Part of a small language model's weights.
Size: width 256, MLP 1024 ReLU, vocabulary 2048, 12M parameters.
Architecture: RMSNorm before each block, rotary positions, no biases in attention or MLP, embeddings untied during training, normalized queries and keys, paired heads, gated attention, value embeddings, an embedding shortcut, learned residual scales, weighted sums over earlier layers, capped logits.
Training: a variant of Muon for these matrices, 664M tokens, 5659 steps.
Each number is 128 + 24 x the weight over its row's rms, rounded and kept within 0 to 255. Layers, rows and columns count from 0. The size above them is the row's rms in percent of the matrix's.

# layer 5 MLP up, 1024x256, rms 0.126, rows 144-157, columns 0-255
size [ 96 101 118  95 123 111  95 101  94 101  91 100  97 105]
[[126  77 113 134 163 123 127 145 128 158 138 111 100 148 115  96 152  92 155 149 121 120 117 135 121  72 165 147 150 113 135 138  90 134 126 132 111 122 148 111  80 115 118 137 114 150 156 147 144 135 124 137 111 128 151 144 126 162 165 104 162 152 106 136 130  76  92  98  77 142 113 127 100 101 126  92 126 125 106 133 115 136  86 128 148 124 129 131 138  59 142 132 104 127 117 142 122 113 103  75 183 126 122 126  93  85 104  92 134 114 142 155 157 101 130 176  67 159 116 124 108 153  88 115 134 147 138 120 149  87 141  80 122 128 136  67 106 138 124 148 159 119  65  95  99 150 117 132 175 125 121 121 102 152 168 111 105 138 133 126 132 107 134 135 132 140 114 141  80 138 119 120 112 139 107 129 133 180 134 114  90 129 145 148 100 124 139 152 137  92 131 167 103 183 176 114  84 134 103 157 167  97 115 116 111 162 148  97  90 131 115 151 127  92 134 172 136 146 123 108 138 123 129 102 129 154 119 143 126 153 153 122 124 141 121  88 140 128 131 110 116  89 146 103 125 164 108 150 149 135 136  94 117 141 161 124]
 [116 134 156 125 154 117 124 157 139 103 132 134 153 104 111  82 133 111 115 143 121 111 135 151 132 129 135 163 129 171 132 183 103 173 190  63 134 103 176 121 125  95 117 139 118 148 155 135  82 141 131 116 135 150 108 144 163  91 123 137 145 106 145 130 168  79 141 102 119 106 132 152 105 111 149 116 149 111 106 102 132 147 121 192 135 118 140 133  90 103  67 177 132 121  97 147 150 137 104  93  91 115  97 103 131 111 158 154 139 103 140 128 131 158 132 113 140 143 159 168 147  97 103  87 143 152 149 173 110 143 148 151 141 116 120 158 159  98 139 106 143 158 139 135  92 134 134 144 121 112 127 146 125 103 140 140 135  89 128 134 107  95 126 107 153  95 131 123 105 106 147 149  98  95 121 125 147 155 110 146 165  67 114 110 140 100 131 144  84 134 136 127 184 104 139 133 125 142 120 125 123 151 142 108 137  85 137 157 126 103 108 122 129 152 112 135 145 164 124  96 139 144  88  90 140 152 138 103 208 139 126  99  82 104 103 151 104 118 113  85 140 130  91 130 146 121 128  91 147 139 127 156 133 123 138 123]
 [ 97 100 154 110 125 151 157 118 136 148 161 111 116 129 112 153 108 162  74  97 116 114 103 117 135  98 136 120 155 121 111 105 139 132 123 100 181  88 153 142 170 115 109 108 131 130 116 102 110  72 131 136 141 143 136 135 136 115 142 107 142 176 153 113 149 114 102 135 159 104 111 132 115 158 103 117 158  95 137 185  84 110  92 103 126  65 135 150 130  82 108 161 137 109 133 146 161 108  95 110  90 152 150 143 102 111 135 153 169 172 158 150 158 137 118 144 141 133 122 151  87 146 166 112 148 125 117 109 141 141 123 142 148 103 114  92 144 149 122  76 131 124 113 138  85 115 118 166 156 130 116 156 165 124  95 137 142 123 111 105 102  93 122 129 122 132 168 152 176 131 102 116 168 129 150 110 110 141 115 114 160 123 165 130  91 109  99  85 132 131 118 142 152 117 114 110  70 116 149 131  94 158 138 109 129 169 117 118 122  78 144 116 133 143  97 119 142 133 136 132 152 172 159 125 140 129 152 119 100 122 113 129 132 143 152 133 148 101 114 133  79 127  99 127 189 148 151 175 133 149 131 154 131 163 187 139]
 [145 109 119 126 133 140 132 106 135 118 154 146 150  72 127  98 164  85 107 101 146 116 156 146 111 121  93  77 112 160 132 112 105 103 145 117 142  82 131 152 100 175 136  78 129 167  84 100 121 110  85 169 137 164  81 129 136 113 129 129 166  98 135 123 128 121 114 115 106 145 137 132 140 108 182 121 183 132 123 150 142 107 154 103 148 135 118 133 127 122 107 165 119 156 117 136 107 125 178 131  84 125 115 151 139 135 170 132 110 126 135 121 145 148 102 154 153 124  77 100 143 106 121 145 114 146 128 143 136 142  73 144  68 138  97 151  99 117  94 128 106 132 116  90 135 119 142 136 122 127  98 116 103 129 151 106 144 141 147 137 141 123 100 126 121 102 149 143 120 133 130 151  96  87 118 138 163 120 105 157 159 167 139  76 133 113 190 107  77 139 128  79 134 152 156  96 143 125  95 122 131 158 183 170 135 127 154 123 134  97 115 131 155 135 136 143 150 141  78 121 133 154 108 117 102  86 156 121 166  96 131 114 151 118 111 158 164 130  88 124 118 131 108 148 130  87 127 103 148 113 128 151 156 162 115 139]
 [153 110 105 114 166 124  90 137  99 171 141 148 110 113 171 164 120 153 152 135 170 147 173 109 161 133 120 141 160 115 136 146 139  94 120 130 149 144 140  61 166 103 119 114  71 116 100 123 155 113 124 122 169 126 153  82 133 105 127 142 113 142 136 115 101 137 116 111 106 152 132  98 135 136 124 104 145 113 160 112 146 138 138  70 107 129 156 126 127 120 165 148 119 106  95 134  86 114 102  79 123 100 107 119 131  91 157 153 152  88 135 131 137  92 157 109 116 142 140 117 138 148 144 133 117 106 167 108 108 145 102 107 100 157 172 101 107 149 150 132 124 151 110 148 124 123 148 141 157 108 109 112 104 137 148 169 111 131 114 145 102 150 124 149 119 147 166 137 101 136 129 126 163 126  88 107 137  80 143 163 122 111 115  74 154 154 106 174 117 110 126  73 109 145 175 121 131 123 147  98 136  99 173 131  65 158  83 130 115 126 129 109 100 152 141 126 125  94 118  89  99 121 115 130 114 155 161 120 164 196 129 104 166 124 123 144 131 141 151 139 124 147 154 114 164  98 130 126 116 118  83 137 146 121 137 128]
 [116 171 131 135 121 157 134 120 157 125 126 137 164 147 148 128 158 156 119 141 171 144 126 132 117 116 144 105  87 120 143 146 168 122 157 125 131 134 102 172 147 138 141 109  98  98 132 144 122 156 161 114 101 109 152 148 102 111 137 147 161 124 141 147  97 152 163 143 143 150 134  91 134 130  96  66 109 120 138 151 119 164 157 136 133 126 136  92 161 143 132 146 120 131 133 136 190 136 133 109 111 137 124 110 149  89 142  91 160 143 182 140 106 123  38 107 158 115 144 149  70 115 144 106 112 118 126 114 114 131 111 168 172 103 126  82 123 113 149 147 154 145 133 122 114 176 128 138 107 138 171 128 126 159 108 110  89 118 108 124 117 121 132 113 135 106 120 142 120 142  84 109 142 109 108  79 105 132 103 135  93 150 140 117 161 135 166 158 146 162 160 142 135 132 137 128 161 123 142  67 128 103 116 132 141 158 176 156 106 155  87 157 180 123 151  79 115 138 116  85 129 103 116 152 132  87 147 132 157 148  99 169 154 157 173 136 126 135 129 126 140 112  98 129 129 151 112 111 144 139 149 159 104 125  92 160]
 [109 149 145 103 137 124 162 134 135 146 128 134  90 130 161 104 105 109 103 146 115 148 139 133 171 162 129  93 131 119 124 129 121 125 155 127 123 132 150 143  95 172 147 155 142 159 117 152 102 153  77 136 109 112 147 125 121  94 139 102 133  66 115 134  71 105 145 100  85 137 111  98 129  94 151  94 162 168 155 132 186 130 147  95 124 103  81 115 136 100  76  84 138 157  84 142 143 126 123 134 134 144 111 143 148  85 107 100 114 175 118 162 124 174 142 108  97 170 115 133 102  74  97 135 141 153 146 160  98 158 130 140 133 117 161 105 138 111 127 121  85 112 113 137  80 129 124 128 140 100 117  88 101 153 116  94 138 134 113 131  92 121 153 154 175 158  93 130 152 120 144 141  89 108 143 118 105 141 129 139 133 119 154 149 112 148 114 177 127 144 121 144 127  90 166 109 141 146  96 122 107  92 161 131 115 162 127 132 108 151 142 138 131 102 138  98 136 150 126 127 145 141 147 170 147 117 123 146 108 122 139 143 130 119 119 127 115 101 149 102  64  86 137 106 102 113 173  83 102 145 135 145 149 113 151 101]
 [165 118 162  98 127 162 132  71  88 106 165  68 144 139  90 135 133 106 177 112 134  89 130 127 110 137 142  91 120 202 122 158 105 122 154 139 105 144 121 119  84 126  59 148 129 123 109 130 116 151 101 141 141 112 146 145 118 193 116 145 114 116 124 147 104 121 119 161 121 135 117  90 106 106  99 143 116 106 137 144 108 131 109 130 144 107 127 116 118 143 102  94 112  81 124  94 130 133 172  86 127 122 134 146 117 121 101 131 129 138 158 123 115 107 117 137 150 102 123 110 159 128 122 134 120 129 161 129 116 156 122 151 107 123 113 161 118 157 110 165 124 145 131  85 102  74 130 161 163  88 169 149  90 128 129 169 152 152 104 125 131 147 117 117 159 149 131 123 133 109 139 179  93 104 135 126 108 146 134 156 103 111 157  70 111 137 144 142 155 141 178 132 117 124 180 133 105 150 110 119 108  97 158 117 105  94 122 144 116 144 138 115 145  73 133 119  88 110 155 124 116 139 112 146 151 163 142 124 125 154 121 134 160  82 117  98 117 116 141 159 140  94 139 163 141 155  86 137 112  81 130 118 163 148 153 126]
 [175 100 151 119 143 145 110 137 120 146 127 197 146 116  82 152 104 119 179 111 141 141 129 132 128 110 136 108  78  96 128 178 152 140 123 136 161 113 115 118 120 107 102  84 165 154 160 144 127 163 122 119 129 112 139 107 121 108 114 132  92 123 116 118 112 107  93 129  79 112 118 143 126 151 124 106 156 116 146 174  75 136 158  93 111 150 137 126 131 123 134 156 107 129 136  85  99 126 144 110 147 152  97 149 154  93 135 163 161 110 115 116 172 144 135 120 102 179 119 111 132 160  99 131 153 183 116 160 117 124 131 129 103 172 136 119 167 119 150 142 164 157 107 129 184 129 114 131 144 200 144 133 131 155 115 117 117 117 113 120  98 117 134 121 127 143 132 101 128 128 158 126 113 110  89 155 117 139 154  98 141 119 171 136 141 153 135 127 138 114 159 145 150 118 134 114  75 119 159 106 142 113 122 133  78 164  90 115  70 142 104  98 121 112 102 114 141 132 149 111 105 116  57 111 123 178 122 102 117 109 191 127 130 146 128 158 123  94 155 105 136 144 158 148 128 145 107 146 109 147 150 118 143 103 149 129]
 [111 157 139  99 105 158 110 140 104 123 136 125 124 115 137 138 100 133 129 126 136 113 143 107 135  98 111  84  92 135 121 119 160 174 146 143 151 118 101 168 142 125 154 114  96 101 145 123 110 120 171  84 153 132  92 141  97 155 168 152 137 145 131 138  61 101 154 116 105 148 114 179 113  95 127  96 178 138 139 142 113 117 106 143 134  90 135 121 119 110  79 109 160 115 129 130 135 114 109 169 157 118  97 126  63 150 139 159 166 125 149 118 106 131 122 156 191 134 135 145 146 135 163 178 127 114 136  99 108 131 131 131  96 156 127 169 139 132 111 192 135  93 131 148 104 102 136 129 118 124 102 135 126 143 155 118 140 108 129 151 145 159 134 156 124 111 110 155 129 135 137 149 159 139 102 118 101 120 145 135 106 171 134 131 133 162 148 149  77 121 139 170 131 105  73 136 146 163 135 177 145 136 135 122 109 115 122 148 136 106 123 127  90 136  95  95 108 139 164 126 167 117  86 127 115  97 126 176 133 165 134 121 134 116 148 133 176 119 178 139 147 128  98 121 139 201 136  88 138 146 128 160 104 121 112 146]
 [117 103 105 111 150 113 133 130 123 117 121 150 135 154 115  84 132 125 102 153 143 126 112 111 147 115 149 153 128  74 118 116 106 166 127 123  97  96 135 122 124 157 122 131 103 132 137 126  76 142  99 133 111 163 147 173 118 139 150 142 166 145 122  73 142 137 129 143 101 107 148 120 112 117  82 150 125 107 139 167 128 133  96 114 167 152 151 126 163  87 124 123 151 110 125 166 124 171 157 114 130 130 134 103 107 129 104 170 117 137 178 134 121  69 169 137 155 142 120  85 129  92 135  74 152 118 125 122 121 121 166 105  82 164 146 102 127 141 158 117 109 143 115 110 109 145  78 120 120 137  90 100 134 159 185 133 108 120 124 112 170  83 102 151 178 148 122 125 132 117 100 101 164 119  90 179 154 123 102 166  92  70 109 134 120 125 145 111 125 149 101 109 120 134 138 111 161 103 129  80 135 138 138  89 150 117 179 127 100 157 100  98 121 125  83 135 136 118 121 107  93 114 154 136 129  92 146 131 154 126 115 166 132 104 119 130 106 118 130 159 121 117 145  86 159 120 151 110 153 125 180 140 148 126 158 130]
 [147 168 119 152 146 124 152 126 162 113 150 139 121 110 115 116 125 115 123 122  90 126  92 168 154 157 108 100 166 124 112 113 105 122 121 139 121 131 138 162 103 132 186 117 142  97  89 103 127 131  85 136 172 112 126 134 137 148  93 124 113 154 148 151 131 111 101 151 140 126 138 150 129 101 179 108 131 126 133 132 120 137 121 169 164 146 138 121 152 109 142 141 175 146 132 119  92 115 161 123 107 179 149  93 132 127 128 143 116 121  84 118 111 104  98 151 173 103 111 111 121 106 143 131 133 181 126  96 143 128 112 124 116 143 117 100  70 168 114 101  90  88 120 159 109 141 146 118 129 116  98 112 128 134 142 130 155 171 155 185 139 136  97  86 105 160 141 127  74  78  99  98 164 127 160 104 134 160 120 129 159 174 175 119 132 130 137  90  74 109  85 122 147 155  97  87 123 137 149 121 143 123  90 137 130 110  85 167 174 118 135 131 134 131 110 119 137 123 126 105 120 138 121 114  96 132 100 160 143 132 126 132 159 145 149 161 141  99 173 125 121  87 130 128 145 166 113 184 121 124 105 162 140 102 153 144]
 [128 116 143 101  87  80 108 112 140  80 157 133 108 132 160 144 163 121 136 142 149 103 111 101 142 159 124 161 127 103  90 129 125 167  99 138 133 152 109 122 121 141  80 159 159 170 122 111 128 106 104 173 168 127 102 102  93  97 132 157 166 123 120 120 106 120 159 112 164 142 131 161 119 135 103 133 134 117 106 141 130 160 111 125 126 109 118 129 172  83 137 119 128  96 113  76 123 131 141 122 155  94 139 179 140 129 166 104 132 130 152 179  90 127 134 117 129 133 148 111 134 162 124 110 141 116  98  91 135 135 124 108 142 132 133 115 119 139 124 159 147 193 117  88 115 129  83 113  96 128 123 162  77  75 138 147 149 110 110 117 109  72 112 123 159 101 155 158 156 114 118 147 115 120 131 124  98  97 169 145 123 134 108 122 145 110 141 138 165 113 137 133 127 161 140 134  92 125 126 150 118  79 112 134 105 139 133 161 135 115 120 129 112 121 135 127 158  95  97 109  68 164 106  89 138 133 118 137 124 156 134 164 126 146 165 156 137 119 142 153 150 109 108 186 138 170 141  62 139 138 112 167 132 137 167 164]
 [159 106 137 111 128 114 119  78 114 133 128 102 119 164 122 108 163 144 117 138 101 110 122 111 136 110 126 132 119 131 109 142 118 139 159 158 115 103 183 138 129 139 120 146 147  91 134 110 124 123  92 149 134 146  80 134  85 147 113 149 147  95 171 138 178 103 102 132 136 139 132 105 174 147 161 114 125  86 126  69 125 173 135 112 116 141 169 131  72  96 108 140 145 127 108 118 128 102 141 107 112 141 139 106 114 101 150 150 117 167 131 117 145  92 144 146 129 165  66 138 101 125 163 155 161 139 128 145 108 165 122 124 118 118 127  83 110 131 117  93 122 125 105 107  82 146  84 113  63 131  97 126  87 111 127 134  82 133  85 140 137 104 108 150 118  97 147 137 133  77 133 136 142 120 136 163 112 142 108  64  80 110 117 128 132 154 104 122 108 107 107 135 131 118 137  81 149 151 129 104 146 104 132 136 125 195 162  85 158 127 118 137 132 150 114 136 168 133 128 155 135 143 139 111 130 119 140 150 123 153  95  91 103 114  98 133  89  94 128 144 137 140 123 117 179  70 126 125 118 113 136 131 149 108 129 171]]
# layer 5 MLP down (transposed), 1024x256, rms 0.0652, rows 144-156, columns 0-255
size [ 95 106 121  99 116 107  89  94  97  92  90 102  96]
[[110 107 175 133 105 138 141  58 105 119 111 121 160 124  95 151 109 123 168 137 147 160 133 122 150 115 162 147 144  90 178 102 123 135 135 150 116 143 118 115 138 108 122 108 137  60 118 165 104 117  93  88 118 146  78 134 141 124  86 139 120 106 150 142 170 123 100 135 120 135 142 137  91 138 162 101  92 138 122 139 124 144 147  99 166 150 120 106 149 121 141 128 141 136 140 156 137 113 113 147  96 124 111 162 117 166 148 114 156 119 112 109 162 154 130 129 102 118 131  90 142 155 134 164 156 102 151  96 132 117  84  87 132 136 115 177 130 160 103 117 132 177 148 150 128  74 144 112 119 138  96 142 116 140 106 140 117 111 110 132 121 126 156 105 134 179  88 119 116 135 173 155 127 168 125 168 105  87 179 100  99 147  80 134 109 142 129 127 159 126 113 128 181 159  87 120  89 145 142 136 138  97 125  96 103 135 152 121 133 146 124 133 128 115  93 127 128 136  92 172 154 105 120 115 170 103 118 138 108 117 164  83  93 108  76 122 133  90 119 111 129 158 132 107 140 150 117 106 123 108 140 128 104 102 133 161]
 [129 164 124 141 144  92  81 155 101 133 128  94 151 149 111 134 118 133 125 147 115 120 102 165 111 165 125 130 139 117 148 140 101 148 145 171 147 160 101 146 118 152 154 153 134  87 109 109  75 124 153 153 130 170 126  65 129 134 107 145 126 170 129 169 100 139  91 158 136 107  97 118 135 160 151 132 152 146  92 117 131 156 119 147 123 153 154 127 149 104 159  53 151 157 120 132 135 143 111 130 106 141 125 156 122 118 130 139 152 151 117 107 167 165 115 139 145 134  96 150 129  89 168 102 130 125 118 103 101 132 116 116 167  98 141 160 100 176 125 154 103 114 129 128 108 125 127 157 195 124 169 148 124 106 116 140 137 140 136 119 111 125 155 129 131 142 138  93 119 142 156 116 138 152 162 180 112 115 159 119  99 118 117 154 130 111 113 107  84 160 176 114 183 132 127  74  90 141 112 149  96 157 103 148 126 130 131 120 109 120 127 123 178  99 137 101 151 117 120 156 133 155 134 124 108 139 179 123 183 145 137 131 114  94 148 145 167 118 123 100 139 130 102 150 109 124 103 161 147 190 108 147 122 148 138 156]
 [170 162 129 153 112 105 146 147 140 132 136 157 114 168 129 129 100 146 123 120 126 103  85 134 103 107 131 142 124 124 112 124 179 162 101 159 133 125 121 137 148 139 130 130 110 127  95 116 145 101 118 166 153 156 150  99 119 157 134 145 117 123 147 104 138 139 122 138 198 112 141 115 101 126  99 144  89 103 143 128 151  91 145 124  99  59 119 145 101 120 135 128 154  93 157 151 128 147  72 135  96 156 110 145 137 104 104 133 180 140 136 120  93 100 135 134 137 150 119 141  74 175 123  87 131 143 138  81 158 115 152 139 104 165 135 114 147 113 154 173 103 117 135 143  97 162 129 119 109 114  96 128 122  87  93 113  96 101 123 120 124 145 167 139 184 152 137 180 105 114  99  95 149 162 108 105 168 123 142 106 106 139 148 125 129 115 111 117 115  82 154 157 129 118  97 154 128  57  91 118 139 134  87  95  86 141  98 131  87 115 131 132 146 119 123 141 114 120 147 129 162 145 147 149 107 152 182 110 124 127 147 133 121 102 116 160 137  86 147 133  89 156 139 103 160 142 105 139 124  89 111 112 129 122 103 137]
 [177 157 122  98 127 124 113 155 159 120 129 136 151 131 167 136 134 141 129 117 102 182 164 123 174 156 109  99 127 124 111 125 141 124 127 103 121 136 126  84 127 157 172 146 124 117  83 113 159 142 127  99 133 154  94 151 114 124 176 143 141 154 182  82 143 147 119  95 141 114 129 175 152 116 141 110 114 137 118 127  85 104 122 100 165 126 122  85 160 130 129 161 126 126 168 172 119  92 150 131 143 168 144 143 149 119 108  85 120 154 128 150 117 125 104 165 119 106 130 121 122 124 109 116 119 124 122 151 132  94 109 125 157 141 136 149 101 158 123 127 111 180 142 134 102 136 113 124 128 150 172 135 106 116 139 122 147  84 119 117 177  83 136 167  72 116 138 112 134 113 137 106 160 142  91 202 139 128 118 154 125 140 141 134 183 145 132 127 166 122 138 120 147 173 125  94 146  95 149 155 126 108 143 110 103 141 158 104 125 122 149 128  88 114 126 104 114 158 140 114 110 173  96 116 167  90 106 155 112 114 150 149 154 120 147 110  78 129 151 162 168 119 135 138 117 169 114 133 115 107 172 131 162  85 156 140]
 [160  74 173 132 177 148 127 152 125 137  97 144  96 110 156 124 160 120 188 142 133 162 151  85 170 122 126 135 184 108 120 106 135 105  88 136 169 167  99 113 153 113 162 116 113 125 140 141 153 110 124 122 168 137 170 134 106 145 105 145 115 167 108 100 128 110 133 134 135 145  82 153 139 154 150 135 138 111 192 128 110 141 160 130 145 137 129 106 117 139 161 131 150 101 116 127 131 100 103  95  97 137 115  90 100  95 162 135 125 110 155 146 112 126 131 174 139 118 141 140 172 129 147 116 114 126 104 157 127 111 123 116 107 141 143 165 158  91 111  67 130 119  98 107 170  88 116  98 102 144 131 136 103 136 123 163 115 109 119 123 116 158 120 133 142 164 112  77 100 140 145 129 138 162  98 129 136  82 141 117 152 123  97  78 182  73  91 118 105 105 127 143 112 148 181 106 136 124 144 148  87 128 129 166 115 124  91 168 136 114 113 115 100 125 103 122 152 147 153 140 139 134 141 146 155 139 101 110 131 127 126 106 166 138 140 103 130 161 134 135 134 127 169 160 132 130 113 129 152 153  88 143 146 152 145 113]
 [ 94 104 156 131 126 145 114 160 113 162 120 124 128 178 117 133 134 140  87 130 145 176 165 130 150 113 116 136 151  81 161 135 177 119  98 143 114 116 112 134 158 154 127  86 116 109 150 138 164 137 159 123 129 117 101 106 156  85 108 120 140 159 139 146 129 146 163 129 128 125 191  83 127 140 126  94 112  69 155 114 123 123 182 155 150 117 117 144 136 146 142 118  47 153 102 167 169 144 148 150 123 136  89 102 102 100 141  99 143 139 166 121 108  95 105 123 131 126 138 133 105 133 119 111  99 133 111 115 123 153 110 157 111 107 155 146 142 152 113 114 155 179  91 135 134 133 171 137  69 154 103  94 120 146 134 110 182 121 101  96 153 109 161 119 149 120  76  87 111  89 118 134 174 123 111 117 131 128  76  93 148 124 130 130 130 125 155 154 146 169 104 161  98 128 144  96 155  96 133  95 137 148 148 132 134 151 136 106 158 124  90 132 113 162 122 147 108 116 135 129 111 118  88 137 147 105 132  87 141 126 164 147 134 129 127 109 134 140 100 138 115 128 156 127 142 111 127 126 142 135 140 183 151 148 114 121]
 [139 148 105  93 111 127  93 158 159 126 148  86 137 117 132 173 109 140 159 126 125  95 120 123 111 157 132 157 111 109 133 128 121 116 136 108 139 135  92 115 141 167 117 140 134 107  93 102 123 139 143 115 141 110 154 154 111  97 121 118 117 145 117 171 112 121  57 125  97  70 189 140 162 144 124 160 125 135 137  69 146 103  89 118 136 136  98 144 126 135 168 119 103 131 107 116  98 140 112 169 134 159 137  92 155 115 147 126 124 126 128 105 100 129 150 125 136 103 145 102 114 123 159 149 108 100 149 125 141 139 122 137  92  71 154 113 123 110 136 138 179 120 130 109 118 142 164  91 147 138 145 146 121 140 146 157 112 126 123 130 129 159 140  97 152  90 168 137 115 128 124 121 117 117 146  62 121 146 144 147 154 143 150  71 131 130 124 169 156 111 120  74 105 120  87 110  82 114 162  99 137 127 156 129  61 126 116 142 136 130 101 101  81 128 158 100 164 133 152  82 168 163 130  92 126 125 118 165 138 149 129 141 124  85 102 148  97  98 132 120 144 142 111 163 154 113 126 157 125 130  97 103 120  83  99  97]
 [125 129 141 129 114 118 137 150 152 128 119 148 168  91 106 135 130 119 108 143 113 109 114 118 124 137 181 131 155 112  92 131 170 175  72 132 157 116 147 147 108 110 144 161 153 127 115 123 122 110 112 119 172 134 151 135 182 105 193 117  64 139 122 113 144 108 144 111 107 120 123 111  86 124 193 151 136 189 144 133  82 117 120 128 107 173 109 132 160 111 112 164 105 132  91 109  92 155 134 165  98 170  87 154  99 134 170 114 136 142 112  95 152 117 105 148 101 168 123 122 137 104 138  89 197 140 113 117 180 102 163 126 159 110 126 158 115 122  97  80 126 138 134 158 135 130 112 127 115 165 120 143 107  92 104 130 133 114 115 132 134 106 130 115 160 102 136 128 103 127 164 145 102 149 149 140 185 102 169 123 140 131  90 153 134 126 142 136 136 119 167  82 108  96  95 151  99 142 109 123 105 130 146 140 143 133 148 109 113 141 146 149 103 129 115 133 112 146 138 108 137 151 128 114 136 128 189 110 123 107 157 111 123 131 104 130 145 134 129 104 108 148  85 134 130 100 124  96 152 131 122 113 137 124  87  91]
 [138 123 137 130 126 121 134 106 112 127 143  92 133  87  95 118 106 163 125 105 184 145 128 129 118 127 127 108 117 101 130 121 137 124 105 149 162 176 109 120 147 148 116 119 115 121 122 123 168 141 128  84 114  81 140 136 133 140 157  87 129 114 131 117 147 171 128 106 127 111 119 149 176 128 153 106 125 150 167  83 152 142 104 157 141 124  96 158 149 166 156 129 141 161 138 162  97 155 144  91 148 124 119 138 146  92 130 143 129 146 115 116 126 116 109 127 146 118  70 150 123 124 152 156 130 139 134 121 173 113 154 111 144 128 129 146 185 144 148 160  89 164 118  97 126 160 126 100 109 131 120 148 145 136 145 165 133 151 122 142 110 131 119 137 161 127 108 134 178 156 157 143 155 110 122 162 104 132 129 137  99 146 108 123  78 113 119 115 127  90 104  86 131 155 122 119  95 119 110 134 143 179 146 155 101 150  88 143  83 153  49 131  72 117 120 119 141 170 175 116 171  72 133 148 118 149 102 167 108 157 106 146  93 136 125 131 140 121 142 135 134 146 151 143 131  84  68  94 113 127  84 118 132 140  79 126]
 [101 132 115  88 127 117 132 146 174 104 130 112 114 102 139 132 153 102 124 103 114 113  98  81 113 148 140 125 166 155 141  81 160 168 155 112 140 149 110 132 136 112 176 138 111 122 140 160  67 149 101 127 125 152 119 126 115 102 169 126 143 137 141 160 128 107 139 138 104 136 109 172 162 117 127 116 111 159 125 108 154 172 127 136  94 158 129 157 161  95 152 124 114 161 140 101 126 140 142  90 109 162 117 119 149 177 140 112 106 115 133 140  93 105 144 154 125 127 140 126 129 139 151 152 156 120 142 117 175 134 125 122 153  99 159  67 130 114 135  90 128  99 104 104 129 144 127 121 133 118 111 114 114 172 151 187  99 127 106 123 164 132 118 110 146 104 125  96 119  98 168 147 127 160 150 105 141 109 180 124  86 148 129 139 140 139 108 142 148 142 145 133 136 135 200 124 139 122 121 154  85 152 115 141 121  92 106 142 148 155 163 125 142 146 101 127 134  91 129 111 153  99 149 178 140  98 159 118 167  87 181 124 177 130 119 149 138 161  87 122 121 147 118 108 140 169 142 134 129 129 153 162 137 142  88  68]
 [131 152 104 126 163 122 128 134 144  94 103 144 105 159 138 115 144 137  59  87 191 124  87 130 149 153 139 146 112 138 144 150 134 105  93  85 157 123 161 162 104 145 161  79 130 107 180 113 121 117 161 139 165 113 144 119 130 132 128 122  86  93 138 138 108 132 156 157 135 164  82 120 141 141 100 107 125 150 151  70 114 182 157 104 166 130 152  95 142  96 122 130 116 166 108 117 103 184  93 132 141 144 146 136 135 178 153 137 119  83 153 157 177 131 159 146 153  94 106  98 145 107 154  96 114 138 117 119 147 152 162 152 131 131  93 124 109 125 153 111 133 117 150 154 127 142 118 103 129 105  92 115  99 132 139 147 116 110 157 100 133 138 144 118 142 114  82 116 132 113 148 137 115 100 109 120 129 112 120 127 116 121 155 127 100 122 110 138 108 163 102 131 103 118 106 156 129 144 125 156 171 112 130 108 152 131 135 124  85 121 106 109  82 105 117 140 156  98 152  99 102 146 139 117 130 148 113 103 168 144 166 121  84 113  80 110 132 172 136 152 120  89  94 140 178 133 125 115 114 132 132 158 127 101 117 161]
 [140 118 154 139 142 100 151 132 123 117 117 172 171 131 146 108 167 122 115 144 220 120 145 128 172 151 131 103  83 108 132 119 106 145 134 121 161  88 108 151 137 130 165 143 133 119  82 135 118 133 105 159 133  87 109 111 101 147 113 105 137 187 126 114 140 152 124 147 102 150  86 187 100 149 113 148 124 118 193  97 131 109 126 150 181 119 146 132 145 137 113 141 155 162 155 145 117 163 133 115 170 155 151 128 139 127 108 136 145 107 145 147 142 127 105 120  95 124 114 129 129 128 143 148 105 167  78 126 140 133 144 162 161 120  91 132 119 128  83  87 115 136 159 131 116 162 136 133 132  99 111 126 156  99 152 132 131 112 133 135 156 131  72 112 147 161 148 145 116 102 166  72 119 164 134 122 113 176 136 149 126 132 113 108 120 115 140  74 120 137 150 110 114 138 123  82 114 152 173 132 142  97 174 143  96 105 110 127 114 133 121 161 156 148 127 120 137 139 155 149 137 184  84 129 151 129 163 147 155 100 122 127 116 137 141 125 121 130 137 108 146  96 128 115 156  98 153 143 161 168 178 119 149 131 131 111]
 [103 174 126  93 125 132 100 120 127 162 101 133 167 109 184  99 116 109 123  92 135  97 146 130 109 152 142 116 120 127 152 117 112 116 124 116 104 128 149 114 125 121 103 107 126 112 174 145 115 101 133 125 107 134 191 123 120 139 164 132 164  95 138 138 102 181 117 153 127 153 171 161 101 119  79 116 135 136 138 116 179 134  91  85 111  99 128 115 128  74  82 112 138 165 164  91 140 139 140 114 136  85 172 144  90 128 154 139 145 102 136 128 152 141  97 114 155 126 124 161 106 123 143 141 117 111 134 156 109 121 144 115 105 104  76 136 108 132 106 121 164 108 168 133 119 136  76 111 131 133 155 130 157 106 138 160 111 105 157 151  91 124  49 119 149 116 111 152 113 118 110 138 132  99 135 121 139 147 130 134 143 175 134 123 135 114 136  97 172 172  97 110 138 161 103 150  86 154 122 130 115 168 164 157 141  85 137 130 120 154 108 127 168 127 157 144 171 112 115 105 108 127 128 149 125 110 119  82 117 103  99 149 104 184 158 105 132 117 111 117 118  99 123 113  97 154 124 117 167 138 128 121 125 165 128 135]]